Part of a small language model's weights.
Size: 8 layers, width 192, vocabulary 8192, 4.13M parameters.
Each number is 500 + 25 x the weight over its row's rms, rounded and kept within 0 to 999. Layers, rows and columns count from 0. Numbers have three digits each. The size before them is the row's rms in percent of the matrix's.

# layer 5 attention value, 64x192, rms 0.0508, rows 52-63, columns 0-95
103:496495510476489512511503527510498445468482500495540480520475513501447450489542504518502503472488585514492502492464474539465510538481469526486507504484524523535482468505504476490517473495508485505480508485490517522499508497497519505524494490449459493462493505495534485542473518552501507447
108:494544536480498506454490463488513477473508483493517531527482507515448517436539482482503555500484491521492482486525470524464484504481479459476532490463496486508517511478510511479511540489513542544502531505479466468461493533488471496480549473507520510507482494495499489503498525487489515515
101:515465532443515487512503510528517497493525480479486527490539484501518508502485474488499525506519516540484492511517464507533509529513502504534476497503477517512476506516501506550490530501440517493512488446466534485520496508495475520511497487441474488561466500482483520513511523487535456498
102:513518514508511515453485507479494513518529471485502530546506501522491499496543465463495499548555487439482507545509505532528488516459518468503488510532477465490505505489526494477475539531485487509483466438483502471523515497481523521522533528528524501494501534503495536510522504504445452493
100:511480474491464526445522514480523501497480477482469506516475473467501531505520547506480503518493494512533504495499512475519517544472469501495535530524495470528472531479498492528519495512474516517504467498536498534487493481502526509510514517504462514491503483480495485493477461486523478498
097:552454467497514521475479454480490539452557518549515504477504490507485506509492463496495522472522503533489494497536514524486498531502494434503443521527482543497509491499510501488507482506499526487486513498476480495520532492470510502491492481525492510468499481504494449520537522505539487513
098:482508518470497497499516500473524494488486512544497460502469496531492497508501508477493498527530504521499502469488483460502528487496488480503514498491486475506490492504517437541511496511509510496506549494456507515522467510489518526469482606495494506501508503506488494492524500530496492513
096:496515487483568524467523508521481491515498484487459520495484554525505477505515510491536510471540448522515510489503509496486495497466458498507521494542492518493488481491503460509536494490455497467531547469477480493482505508499486547533506518538481518514487551501459505503500535485517497494
102:468552508519536497504551520488543478480452453512505490492522455514507468439466519521483531497536459507530480468526506503510524514472496536516499503533510485497502537525532496450494473480488538529480523506525519514500515516520478474530496501502429514478502496483516487494489490506505510536
095:524452512519489500529505529447465486502472496494502520499529514497522504495462482464483500501514521474512508509479489508497526487522486472515451504494522498489459492497461466478532516463513478561503500526486533472498505484497518521495504472458468472561522502491519482511513497508519518488
099:497487488536528528488515491487508535497475558469538489492450528457467518477529494498527507466457463514551478493499495523524480527512509465447498488506483478532532553541488506516478501492483502507486513504514571505520517459480508507419518516477464500528477522462514472506509504544471495490
107:523518504535524520498452510472536465469506532489515465463552498459495475487481481505471495510488508433498497486494554516511516504444501533498541477523507500530460503476491539456507540526495477501496491492471498478527511459483548515455487508514525512519482487511493504503502507499501460466
# layer 5 attention output (transposed), 192x192, rms 0.0664, rows 52-63,116-127,180-191, columns 0-95
117:519480501494482538506517497528502503515514515508523498535494501517501497555449522489501473489478487465548538483477496564494478474524533478514502536456522489526483529526497456499515523498492506486503494495546507491515514472500552572490518495474462519476507470507476486522476483517491477516
111:510519492523518499528466510488482528509470477498514487503478480502501512498485519501515497524503500485466484505475490481477435493495515500484483491498528499484529518474473516520507490472529520490522588569447507470488471491481476546494529465472569515507507490517488452491507502496465477491
115:540496499437488488498495504533500512529436514501534513530467528494500461469494505509506519526478494495517493483521480471526505466521488498473510481490515513497500494496467500563496522511503483525507492451513530479513481518521434528497529489501479521477509489463493550511466503483554458516
114:533470515504494492498466464539508472533504508531500529517489524481519517527486470530480515535510452485464481471451489520538504497481468554482477469494514557498539489444526517512534476512498521472476478517504469513483492479553521491530510486499507559505466485483463492474531531472414492518
111:500494503466515499505500497516544467531510507529503472515519523478509502444526483538476537499508510551531442482520513499497507500475484490515520518534497518478479484497492490451482492527529499472505490506467548521528504512494484518505425497496471529524516518475492484476496542486529493464
115:513550501470473496469505544482465536505528487522538459493488496477507521548496479518497510501495490520486490519521535479521448516480493468473477499509502535487479546463528519532515478562488518474503484484494473485533517479508513510532473414507492469526504486519506511527524441534499508521
106:503536502506485519459458492498509512524515538502488500470467496434499477511466501508507505488481494486507495529511510529464460460483487449506520514460543517478482526543500475530506495437492501485484460531490468481521487560432517484450469495505485530489523478533512492515508503494495495497
106:525489486531521502499514484514492492518522486530518503555522485552536484499517481537497509483502559487495482475550539518530533490487509465473538475498453526546502433517481492492488571482500495481495535481485502511561509473498458481535483534527534450438492514482531476526511494508487472515
119:505514508521494490525486516555537493499495455493495483497460465526520488439573523536499536514477505533524513481481511517511508508545526514497537514498504497475493482471458504476534480500499530475493496528562487509506517551514551526489483503511472473449521453485487499530507454465525461488
115:495488483521484460545479488525470472496526490501489490482477517469529469503505505466548453426509476474498510494554514500502496461501503521504441556510504512531490489502484551507538509500496465509479491523493497483557488490517453523506496549484490496498488479497453489497544527484494512500
108:475503498483459479491532480543482493476492485533546489486459497494490521466510497518542543473528491488534477522449487469518537517494486491504488539510501508498470513505493551492501509505511527461506523527512504465534475499483489491482536515517500504548552523520521503568500476531494486519
110:519494488531472484445480525504484517504501513496482461516502500508492474506478561547432490516537512511497503484503496488525482471455519537534531476497479506493503483527520512462514509553477532478512514479518480455500500528463473457470551478514511519568509505497463527510506460470480561484
073:506485516502492518499541506534499492513514514501499470525503494528512469554435505516498487518484462471524524482477510533490485493524526472498504531452518495505468521541498472517533525517480490477502504501538531472513516465521545559491498522489469531462513480489497492527466478513486503520
071:494484500519540490555480496508486538503488483516482489525480484485518488453501505492513490507510468482469502510475473490477434491478528518481496492508509492497536491446482525502514500479541512495503564562450513469492452480508479534487549472477546518498500465535480460481492500486491459517
077:509483540466469459498505498499495519497454504513544510523476510498492455462488499514507489525485483477526505502513472470528501450514519522479511513495509523516501509523482491552491508511518470515489491445533522517522472508499476543471523488525492526483504474460516553520488531469576464526
076:527484531498502483493493455549504494512479514508527525500490485479535511504493493521472521555498461492468453470448505492526504477473469525476490450482547579505550500481517522501524460528499488457473493510519462521509496472510510483528490502499484547477504487465441507507516507471431495510
071:493497532488512484503504464514534456506513509524491506505513531460488521451543496516472548457516507520519448498514525492506519487475492504520537511530508500499493494492505473459475487513527507475529507497458526523517480509481493501520434486483486540524529491457512498501501547487548475467
075:502550519479487500487498576511475518499530473539498446490490512486535496523489498511511491505489481499451457526531524493470462501492496467484465501510500527477496540479513532514503484567472538492492480483484482505527497474511506503507454426503496500542507481534500497513515436524492526490
076:507520509502467526485470507498509519511512524478491500458481507442525470493458499531507503496478498498507479521524509540467477453484506437527506515468523513490496545553497491556508479464487488486486460537488452498534448547438525493453458505529487562484532491554512497521515495494493496492
076:511473529522554488523502486528499483494508488522501520538512468552545480483506475526483527476514547498508479477513540503516521475467517474480533489483465512571540456527506495501504581484498494507463544472497476534553475476490477462543496507550503477441496524484505493508518502505507458494
080:509529517495486483531490510567526518516509465486483490509433454497509488443529517509535538501465500520526489500499479513507505496531538555505535496512491532465518473476437507488507485505516519470494474533540486489502528537518546538476491530521493491482533476481499512527513481487488453492
072:518486467517485488511485495518481474493530490496476505481498533475523484518525494462562464426484498480512499491558509508499498478516505543507476539523499515511504486499495565497543503509508486491491506522499497483543484493485445521492505545474501468505463490506468467505540522484490492509
074:475512475474469477512521488515493462470510520508535479478447493499490503494518500514551548494518486507523480529473490452539538500505458494540502529487506517498481491531502532467510513530505546480515528531496498483527455533467485491506494495544509517515558510502494512561501463536484483523
072:514492469541489481451507517524479521502510482514504448517516503498474474515464570504436488497517515511502521490516467504532471477486535540523518498484470503494500480512504493446482489534488517498510526485495478464515485526499498471494530484520491516551526478486473540501516470482460566492
109:522507502488477532510516494535493504510508516510525496543499493521488506558453541497477465501483492465546519511488509536494469479535538488510503522476525483531473534506501476494541498504474497476527491505544518508518522494513537567471513502455471523453519475520477485518472496504498478506
109:517533506519508510512477483481491506487473476522503500498495489491491510510505534501514506515492515482469486484472497477479451487496517513487490480511523486482532508456470510531500496461536527484521587555436508478476464490484483563494534466481550516539496482503482451506517529504466459510
113:549490487422482494504513504530495504523440524480521525530464512477506469468515497479506523532487508502509479471533480476523500486519493498477513467494514511510514512503480496555504512521507491523514503460505524476511485501518427510491521487497484502471501491460482532514463508473534473515
109:535466526490474500514463457550501469529515495510525529514489537488514513524476455532472511540521464478466483477464496523539472493468485544491456459510502542492520484443521511507533485498500503476480492514497487500478471487552533494509504502495518563504490485492468489461520516461436496512
110:512499498447526506500491481497553470536509513521499489498509542482529496429525482541480535504512511563540461477537501498512507501457478484502525519536486526494485494506490470465488499518512494480506482507461537501543506519480499516515430496498455515540529533479499469484491519472506497468
117:523537499463476497461502538488468525509532489535553464503484501461510503568496480514503519489506497525484509523524526483535474496496477463457482504510492524502472545456521519510509475548500513455515479508474484485534534475502505521520460414503500470519497496512499514534526450539495505529
108:505542519497473507456466497498494510538511529512489485477457488446511489505471492494500517469499498488515497537507506530452451472492482457510515493443533517482488518544501494516511501429505499476510457533471476487528476543456510501438465504510503518465534485537496501493505496504517490490
108:545496482499518508517519485490499500526519487518524503544516495535523473497550464515496500477521565500479488459561543527521525488477502487493542463494468522554516440497505495497491547494498490484518532487476512510552502494490440478538502543529537449458515508484523466507511519511479472516
117:498505510505511490525484498553525496503503455489494481499454473526522474443555530550510545509477494530515505479489493513515519519527534505513517499497496502493505486465467515479515473497510524480481489517566477526519533565516552505497468488507474469451514460500487504533519465480529455494
115:499500471506482468540486498522460478508508496504469495490461512468503478490519512464525453423496487482499504493558495497496513455487525523522440562532504522551502502502482553501541502498496481511472503519512500497551472490524451504523525539494486507499489467492453490513546522483498503504
107:480521507462466481512543491533461497504495481545542490498444495489479521458518504485516543481516484482520469533448486472493519528489485499503500550514512504513479527486483557504501527490512528469514515513529531486568474493489471500495532503521519494529538524528521507559499486521505494525
106:543486489526485489456471527493476505513511515504492473512506529503510465533475555541446498524535506515505515473506514499520480468461516517514538480501477486472498471514520509480523520550481545491502528478515494460502495548447470454472557487521519493560502496512459526522498475462468551478
# layer 5 MLP up, 576x192, rms 0.0648, rows 0-48, columns 0-95
089:493459488464500531511510481514476497516532498484482516504478482457526484487478453466467526530559512543496512447489482451481473465523494533487518492521475506488460489493492493472499477487516485517498520525497480485497547539513494528487536532438533449511475528512509502540532449520522500459
104:469484498493518504514469516531484454454496522462484475525471494532498471558530517483485506498482527493456468488515489521522522469475500518492527492515503508480470502560525510473494470549498491498504526515430492490480534473545507466537529499520486505507493515506482483509547502483508469500
090:482481505561499492517506536500476491505439493478511467468492543492478501494498488534495489514520561458533526453505464526502495492511498471506481525495519481509488490497504491583483487492494488553494501462497479520496517532491503505526493494472522550483536504494512514469514476533463508504
099:461474457500524527467529516519481514470484492525485483472574503502471499525494474473484502521523497471518472516508501494500469523535501424509531511481522531515473497539524523538529495487470507501488440528494519484533487519488485500480459483502490466522522499435517509479506501483517484535
106:490506538522505486466564520482514501502532534519482472509500477539476479526512491432493529506466510479496440491510484487491490498531492496516476449491477509454513489546451496467468524528522518439524470493500449545525542470484498494519556482501500494455519523491492516474500498496485494521
098:509507475479471491542479471488508492495477536505475472458470484511550477466496504496483488531556556512533457506455496518519519548504562482512513479503487463468506498512494546479477472481538515511533539516523509506470539497541521511539507501540521514487470503507477502515498517476538493482
098:507547507527486467504486514488536454481498529524482455519525524494492510468502453479512472508539485508505486461496504497488479475531482479475538492487493511503459487469474503486512522507509473476511502494493494531505503452517477496513498461505472537468456510427499528522502503473514468443
104:493508488474519542519477527497482519525514489504525504510498499520535493513545453458533491502489507491447484509472484480503471515524476502458465454496500453514464534501487544521468487496466463550483522521498526523479515505534521496481513509429513482472520507543477560457514493499490496483
104:550509507512480524520499482489485458476460527519504503522514489469505513443553509462498491445509545484508507491502500493516535496531548463479550497509497525488494512466515521498494533511496464520515517469513486493494501480475508494511539507486500483523550509512496503493488512508503474472
115:483475513527510463485452475494464477432488499505477482458540506512498503526474522437501521447512495568516499505528534514494510488520556455496530452504520491494460488519503515513515516534493493499546491495463511537504481491526473481536550519508547513456531474467487489497499465521497510484
101:574530555457497509526501509478518492495473475487502447498535460523488481510516471472494492525518528463545518468528481516547482506498518483511507519503498478509515534499508540445477516490519439530484484476490517531524495476535515514493535525488520481480558510474496489513514479470446474492
082:505488515504460496473489507516525439481523530492491523494494502525516510485478498499540425454483497457483487483491525494520560499507483532542508506497508500487502485526494517504459487519533506502517485502509571496507490511489437485483533496503506512495533503531500532539509511497505481520
088:512495517495465529473522480499450521502434474529496504488474519522530531492557519489466521520469498518504540473481527501494487457523522446429541548508499455502517498493508498499532505509513505553471498490509491488508502547549466517543474458467515496482526513519530521501488464486485467522
111:502512497512494491518519491546493522459502488520506511481469477478496453528495488478503530509489499527547491503506495507474460514492497498500526532501512497522509544467482472511526515512504461502484506484540489466459506468512545487531533497483555465477529515511514493484526461502472520491
092:480489500523473499503512512499540474504441482498494506495528458496474453492523463469506524487509518506508548507563430548489452453557498503496485491497522529503488495467500493514514517520509506470454482505480487498498515474512467505436505491480485502521552481556514526518497470493529495502
089:567498474531503507532482498481503462485489494491488492503501542488516499526467517526513474492560509450522531509524518471479545544528486502509490419489513502474501510495514494486519493537500476495503483472546523534454491459585511508502486529496509491520510462476500505475505476484527503485
120:520516542504475501524474487469518513526492528525496506484529485484530489488497471536529454523482533463525478531483469510495498490492469465497488505466507469443488523437472448493497505452468455461542490465487461548459524494543534461485581525497490506455539535466498463497505471512522487535
089:495496519498508484493475486501488502489537488545512488519493478506494521510523482484544541505484530502486525429509494481523518456540518484478517538484498537508465476436507537508469482501468476499474476513481526537525513485501508530486509559447538450465535511473517529522499486502481518511
094:477510513478465466503496466471503508527537501498484516509473527510504473464545500448484446488533503478504496492525515472517494532497518496526526492486501482474475494481482498510499503502506456482496509486477531533486497447527518536500499503472477464493448489490480505509460453517485490487
104:488478467517494536509516519540539518482500518522509454470508483514556505502493498505560480464489528495512492520482502516530518541525517507506478510490518474473490493498479537498486489474551512531497495511488500481445482466508506511520494464517504534515483516502500482463508465485526514516
098:514522497515484540525562536482533466475504510544506478522546490528476475481483459488538513529473490500521464491491491504534512498531496496446536541459484516503488561490486520556482487503517499520502518474493496540494484515489521511490512461512516508498521498513437569500508532542489516483
098:509562530501505482521485503512466498503457513488464493471463483510499538512484439512525460510459523524505465485508491460477552513484500493510492476502524541473498516525450501511509479472486488484453515499476456487489518497521475511495495503488509403469507496488525523528508464483494508468
103:496477500507468512478498560502477516478524511485507480516477491548492497493478489468522513525503480528499499486505507527484485515514532491504548486535508462501474480505474508503489518528525511554468498544445478495514496487525504562533502466507481451544488540492479480520554431491535512494
102:436465511518511480512477483508487480512513546496430533456524462508504476505504518503526476516512495492496464500438498549522457533524467513499517532501543472465500512496488480489515472494499484555470523466486462491465505468559481471535522464495504474480528507502504512508516477485537481531
090:514514504543461548492491497513510492483482521503496515539504473508498494498503530493478509507523499498486495462529510522528514517469500487484509529516537486493523542428507455479514490486492477533504501462477474475491524489522529517462500501459474529523464468459424504464481521509477492515
110:478497524515495508529538517555482513499522523529473518481463481490506511479509497508514485536496475466478440479474505524552468512504496526518481502512515496469511506532496517490481483536492482509525508464502458524521513467527482463510502487520505541510529521502525496484504517466467462538
105:504483504532522515476452522546511530475504524487472499494550468519486490494471508466458479530469513483495504454463479519524508497495521492514470489538509460496483490522494489481498521488491515528517461520537466545465523518491511438511548480503444504502504499551465537505470531465497517497
101:524520495510532493530507514485476472531504510497465464456471502523497498471473550529476527477506529503468493492539469496533513543501505493482520507519503504469510537487467501507527517511509473538489495444532461466474512476520523526480511493474480517530479475473435489502501502498513519474
099:502507510551507510523486482492507552507496502464507517509459561515481488467506495508488467514500516576499463510480527527484477512552485481515511459546528461486467491524498468538527533508544503500495479490476496506489498501502472475431454465490473455523484524478475530515514437518499488506
090:524490479500494498509462508533475513488413476503502524511534486527477467484505495477488480547515548535524513494466516527502474529504553504495502472577508430485512546510535516544482527478502485505518509465442520463540478491487480450499535488482536492503474501515487481480477505529510513449
088:503485466501510526493481500472553523531481512483495492509505491486535469507531457489470445497529476478482549459498517493470500539481474493525500494489463501538487495518503510509499505519462482524500478485525491523538485509523498478511504518414489459497494471486542491448461464531572502469
091:526487526512543481493511492495468464515508495506490507432524426495505501510468505458526489530584458533500500474516511492500482539476504472478500508493509511450506513453519487507456485500506484547444503518530492517501472543500532479514482455485505499529535481498517475532514499457495500523
110:479472502528517528509432536512538484492518467509516491428510449546474476491500484452499493538479513494504497515519469479501470493500544491506495497489508466495474524540500517481523486483504494463494472492499486535455537464482533507483508473502447513515491520537503488497512437515471485535
099:497513498521438519487488512492460506454521487473498511497523482541463526467467518503504500447490501477569500504525450502500509537546496457499519496543514473508506502483502476543493521438527504508556495457510524504499520489543480537491518511468511517523492462487478519467487483506495512459
093:502550496504488494520496520473486473468505521555491491480497456513469450483522475509517518536499480489513489451540493469538529490503551535504507519489485481512477466499492519461512497574530504541480538499531517495512541460499470508497466454458515499519510504493458553511534509500516506484
096:504487476505460534454469474524480554509490493515497486508506452514530479503495490489536476491463518466508498505466534512492481465519512519549512506501493514497512517531473456493491485453470493520529470508477478509487509489538503523471521456500535479525526532482477536501515493492513496511
098:466494502453502512481452547478464503539560522519502493522466489482479522499499472503484483482503483516527495476511516547518484535520476514453465486516527491491501497473519473503496479532523499511512531502479486475454486509507507515509525505492525532521489497516506496433450409489469456512
085:492457510559466496477487530535506487520529463540519550479493519498519484507506498523485534498533469488518520504517507512492514513500491544482526485524544482511491440447466497439514531488536477538488520489483522499500484449484508485490522440470485531478517489500524517500515461479473483536
095:489472533514489490523530488501563474531509518492528517496521456505514508475472504460527483555523503513523460516541494494499445480495486537469497511491482478477482527499481525486545512509502488524481492465499465504500511498508524515470513439476512476515514518469514511489502480466567509518
093:514490527501541549499494510511506497499512522490478466504526480502488471462484527509521484512520500474465505490538475538530463511454532502484462439492501510461505500486465497503543469544503511467502513432514500496478518476489498473439517478492444475543506517499543483490525508513517508537
095:529476504471515520539463501507514529498508480512517481487515503474461465462526523511513485490531493466499512501478460517472500495467587459516490550516493490487464486487442470494510545505482451502512494537485446515509521497504516490493491497471533484477524474497522493501471504527560482519
093:519534516502507519466443461471458471504512504517501518544502504517486500486524498488509521510536525496490555510508536502488528504567462496498510523511512546490495554502527478473487491448461532455491470520511465526501502502495484497520533498523489481508538501476500462467506497468524469513
097:503533491494520512503476500504527503490488494510515491440499502500492513491534510452484551539537536502515516528479495503523496529490553480510494507528525512498492552473522520466485499473493502521505502473457473512525525471549520503509485503486474501536508507471489528526506521486490481465
107:521505528496487550505483495490522504510495510501474516479468443513478493449472510504535515582514512466461520511518479507544504516549488529478530509504539469487454537486496515507508485504471467543446554464511523509518493484490513502479514498487497530491496547491487500449549500547496475516
086:520556484481502468482469530492498509506490489474541492503475491481502517497498509474487467469515521475502456551498456471482531535486473509489508434519506511515488460552526482471531535552488503495479460493467475483461476454551480487508491462484518480516479465512440523461538455524487495485
120:485512524496513518528459534532503502490495507500494470454545509497531524472520498517481447552512521500526478510474516509529491535542527517510483506527502457466505525461478514499503474486502515506486490482452439469457530487560474472482506540522488481485520501523505521486531516449507482522
100:482521510460541538506503507516490488475516564505500525452505516506476444491480493519478480484518488482526505491478492497505496495512483480458488540542528531484480505520530472516511523447523476515529505499541470483470512504486491504508482466455524529512512489496515513491453511488534493481
095:500499498467499475501505480495436504478496542518526474484504530469487488470551477490480504505548493512506476512486445508510537505521504548502475491496489515492514500491506521497496522519491524512518501468522525494481503514490510476475512505476557539472533483540465507473552482482537474494
094:501516508519479476502501516451497506499476470556499530497482505471471525529517517503481505489528493483506469483499488491475544539539488547414510532549494535522503535461505505481473492476513487497524460517459499532511516529526479496478533485485488477504524509424470525505519537536494503486
# layer 5 MLP down (transposed), 576x192, rms 0.0498, rows 0-47, columns 0-95
085:508517491461507462485561492473510481475480541493504491472477546555502557482551501485506480491494502518500512500528498525528449533499529524543508527490497500482532458533510534526505528519480491487487442541491523490445453523492500492458459497523480535490528476498499516482504489532486484558
112:520498510497508510521468540512508501483496481490460496535501531486493492558526519459513498504523502461509498486501564443503501484455485478505482505480503535490471485505579521490480476503505502460531506504444477468501557511492467493514503466514516453532480507493499525513452487506491464511
094:486522474462526516516495519480522510528535463501536500487506510471491467496501457501483533500521454494467498509545500472512499520518484532494509478567539485558482440497456474483534469508506503498494518515491513482498523486508495502490499523531517461465513469490479456522506473520483510524
089:508445499523501477481472488509491506483518451464551556520511491478514485508499496469505476482504514509501489455473499505517514521507520504535532554472437489459468502514492470538501478513488521496517527510474458488493503502501498519560503483522520466489544487478503491486488515488505559480
111:545564480455501447504484522505511489492533462517476535533503545468464479485561494507475500491470481477551523464529493514484498504492495537523525480518491516482482502470468500457481556531494519497526532489485466520511538496485490456517479457537480470482505464538509485499484499513517499512
093:490512480474489452539480503502471517488487505502505501500475494515518493510500476485491494505494500545481515435474466515520473500479468492460500507458519515521522568505483567497501511474521519495517536501538482512522479486479476496447527522463513509496489557560480492487508522510537500504
095:468520456545489503474488488456520521517466507508530484492561526529472487492488510516523505512533471512506566500470533497525469501486483501515502470511506528497452498531498482493526522550475506500477472488519510441474502455512483510483524477477509488512463520525506509515497511521475521455
110:502463480501523480513474459551477528540562497489525532523493464518470490488511494495507555458506500518494545466475550486536488503528502503504524499484526502551501491508526486516536442518493524531500504481534469481530469494459508477516495508504511506563539536563517490492496499492451549439
098:482508465515482491506486501516495472462490501491510527486528522476498457460474491498459477487542492541527502504501511528476532479447492521510499488470515460449541550528525499492521492499448482470494496497457466488496564541501463548460517496505516536512519474499493554546482473557499481493
109:454511496524527502419505456516505475472519511492509517479509494538483511524466508506519508502485517500531481485484513515474524471496474485519543455454530519498499470509494475483503492500492503519499501525500499512503473518517510497560479492456483534501509477432486499548497517511494478491
094:502495468523470487481522515488546507455538458544565500529464465484498532455577453478472522521487529485462519492489519468501493506477516491541519511463532499491492517468537526544489498535506495481532530475516452464541421507490508519528497508498515480487510485534479502497500524460507480513
084:529502561493486492491477488487495556505482474500493525494473508519494492522511509492454511503488513496479517494513478495510512483470488475466505475521487487452483518507521492508504503503511484509485510484529484531508515488534539526530506502503499529544546491459487505500453479520490463515
084:458505458511534484504456458524539465514566510523478517522529492490523456515477504501533509494522503497482488498533517433479519517518517516537515485541512479455522516511492490469532524469470531498507493475524565474510491494481521508467470527481492510453480475492477476519502509531503517491
125:464466565491508493516515522563482508484560482458508535443516540474505533523510465465480511502481496463489468519572497494520495469461466547508508509515494515491485507507492508504525502503520505547490500519491496520455486515476555491503524492537505491542519497480490491500510522479508475504
091:461544497490552509533473488521481526529509465520462484500498520470497470541525509507525482500475477487529478546479503501490555515459520522474502461499489509488519499502524512472488512471508480518572524465452529522479491534450492498496507473466509485519516440522540468474482499504489472542
088:507532500507527483508498531489535494524511521494473446446489491485510540466480516493529524467477515510479496517502532528541450529489524490452481537476526498512506445508491496508456464509510464529539522519458482462526467487493499534544496446469499469495540469483476513495499491458480490478
142:489499522507497535514525499468509499456522473484515516496543481474491526452494492517518475485503527508549470527545469541493526461480468475513506498545494464430495479526495483492517469484445480513571475521530482531476550512510514499473511480515461526507549558501487477475489504495482529521
092:521510500510535529519551509465508465472473504472557459506498481483506509493521495502462508486503455490521477519464483492506509503497540509532520498513466483497526480545514526483493488523480490498505487513502523501492495503480483492478511491503486541513502528546484520483488472482536500511
089:475494492508529523483438523504491506535463524472527478461492502519527527527468505545526526520487515474521453508450541506478514516552504556494513450521465516503514501515486530481515526507505518500496505507496562503516455513497503524478518497530493492480503515515500482523468484535506481489
102:534527448509477526506473509543453537523481506489536468530479518477499528523519502491501509516530472494478497488494498504480494501505488534523515464543509491517547499519514495503507503470515479487475522488543445523496389462485459483483482489442514538489471534554500488477491530498471510482
088:501482512528475446497481507528494495511453474510515524491503512513499504519487471482502517487460486440483526536514538498529525531482546473494541487489497493473498484507478483476541486457507518535477456469490512503544444476506471505519469511468457449532540466498523495465515477507469508501
093:522540473460528524508478513475520465513516476531525500518525475484457490505557503467434546551480517465491525496502508446475468558494492483519507538487468479497499469444503554496466524478518480472505490499510514491488495497493488527490498480500470535512492475507477490492492559515547492494
095:499498477502526495529521485500473540528499487481482503497507442503485532454507523490512493495530498525541528493465542505527515468508513453533478503458504548536477462473505497482512489460535478529469486491520518479530459478527490467457524472530534494499487478493503509468492506456554548481
093:516480530490492488487547513548488513520474458521437486504493535512511481474474458522483505520502556483474543473523488500483517485512502496479529502520463476478496502490501471523496506469462532552489485498515496466468522513493511509490455507511528551491508489465470501473506484506505511515
092:485546574471542498534533528499478506518477469465513497485506489484510513451494482485525526519503491501509471573498508531481516494446524470501481502516489529547475469472519533458518557488499465487510489493510499511525466533511477470503500485509504454505505516487497530502525495522478442523
107:510520490496491504431547506499532516513514504469542494546506517548472467494463540537499478500528489514514518493525484483498536525537480461516465522531476458446510481482539450545463500503482489478528503515486482508507519539503504474489479516501548504529452473457524501512507513512468495536
101:505515460476551497511492525499522434523510532476525477498484488489468508512518466489488488468532444519462495476492534486486487484537509509513512524569518535526520519515479498475512526493512486510517516520470531463536474484517452520511521464465486537488476568504486480526533478509504539499
104:489466522484486516487491477503475495529491522490488480543495514466498531506487526526512527498516461490465450521519516524491458499458489519475510477538501501468503487529489511547563489466510490519490519508489468516474500528520511488487491505493499504505514527451478497492560529490482455497
086:471469537519496565506514477498487498528510507500538482513542502490527498476520511512483500521500514481464517433523514506488508515500481516502500530497514468479496467506541469499532465504491514486547531495479530520479433478518485525485459525496519472498495459519476445515498468494516488482
089:453529423475482482508485506503508497487548515479518521512499503443505591524530507477532512483474515485496481518518497525531540477482497483497552502477552522544505490495489510461562490506531507504512476511521510512483511502466519519518487510501463481474507464512475450498514486484475464519
086:475501487490486478517517547471498476505546481539451471495477512521526509512494470552538523491490533528470503531516477485510492464519511513479482513470493472483519482495498465467520484502495548485485496502495509477532549517503469524475485498515502533469522493503473519520499492458452480529
088:482472526503485514530500501517550526489496499488465521471464500497510511497475491513491497481410472527514460531499513472484545503492531520499515494555528467524528486513516491477538488517534459540470471514494506480499498480492481519502559502500493467562475516491503516479517454536487501482
106:494501525474473493467544517527513490500510495500501491533524501507504454539495556526464505476444521465503485472495464495502524514501526511487465500517472539547461506465492496476474502469488478463509490453498485497491469513474525488492477508531550511440496528526497491533503529499525487543
090:504478452478514451519478532548519473522503497523491486494517495520502474492484496499475518480475492509473456484495493524503516499499498482471489490512505463484489515490453480483484491526504536538525479505483545529507485491529532520505491511538467490487497457520546493511500511543465545491
096:507471558515536473497486493472504451530477465497500529483498516476455473512482491533491477524511523500495471471490497502462528495528443510543439498522459487505473518477520489535465519505448475521507505538480527488452539507521550491500466551525512496480508503464494510501483507531508522485
094:498492468498496485488531528512482484463485487469549491525446523554474544495524458498499520521478519490468495466551516507528541485499463525498494546481512525548456490559508486504519517505496471501483530459510474455497506490462539527484452545509467481477508526458475480516496517480482507464
086:503519501519470517531514503470476538508463490489456504453498492478504490527466461500551510510517478538507493526443482482529538498517504513521499516514509460441530578501430514475469498494474522500486486489510465533487499477494465503523532474486488529512424462530506525462514500501478483498
083:497516513515512503488533460454512449455462520494486522514459485503468533509514527520521455521510503482492547479489522494532506551506479493519470534474512488467492494495519523520499486484459476450530507513483529490502471545532499502477485497503469526490506485496502516493490447519497531528
093:489512481486470475483522472501498533502520501492452477503518545521496503549491525493523507491487530505481465497552505536454506466508498478467502484502497482512500478506466482473512507490442501441533489485490512540490482492500531479491507527552470532481472508514486492482464512512482498503
099:490491573493481501478512503531502534526481524515481483491514557445479529487497503492498480545489506499472465500507468469529496487474484507482471523485512526509503515525470495524503518477525527505495456519503496546507491430498515481513508477534452478488479534478499453482494505522480504471
092:508533484500473472493506521501518499494473512456482541574484479497529493487524503514487503478525560544536502495495510474542493471499484484498537503434473478478512538538484495510501482518500454479478491485456479518522517492513482512504532487549486543528448554540549475488493484474519524506
086:502479482488511480515538524518495452457471488487515503535483517499515465498467494509516513485514509504542518489480504506463523494538471478480495458555495459537523485474499530458550475516515479530487464486548485491528498443503455501526527463476503458474457486557520534508538496510496515489
104:545533546521492496502535495486530476536465481519451496470506538520496460481474530513481503501463530498496455504493510526490525529547459465509468472513454460446474517535492508483516559503477485491519496524489506496518530462511483520508515506475465474497510489429501515505535490466511520526
099:493512491477464523526507501482481486495483526473474522466458509536494495494489454474521565495486465475467542461493464539512532505504493481523512529480512504535497473491488529487487510522476535530429500498429505512505495491501470525503506503493502502514543528462512512522571468553529487493
085:478497532530499473502506511465549517491474483483514480505510507509536457551488513485499486493493501492460481470496525512466490510531542510479494533456458470496527523483455490504506502463471537480497495505542481495530471520504545477495483539494483486522501479550497528515494527558493508472
123:500511521490536526489491534492490458498507519475532522516506546482472548514500507484485477500503489534505508493488497512517506533513499491490489480485483513516524517466543481447515471519501490528484544505527461473449497491503518518522512528498457461538474473511499470525551535463479515517
102:503508554494492517543463484468500488486455526519531505515518495475483551511457484498514463519521506503495555518495466486479498548500463480516495482505510490552509480513447539502508443518495545515446522509500507479541491504501480468510489481483493535452521431457527485507515493489480486471
099:527498397508465499466465473470571455478518527480526482481455493496511529515502500512504519470521507508490461490504502453511541487520483479504520529510524545541471491491463510527493480490506466494489481540530455538505500491494502522494490532521504506481528499543509528499493527503506518536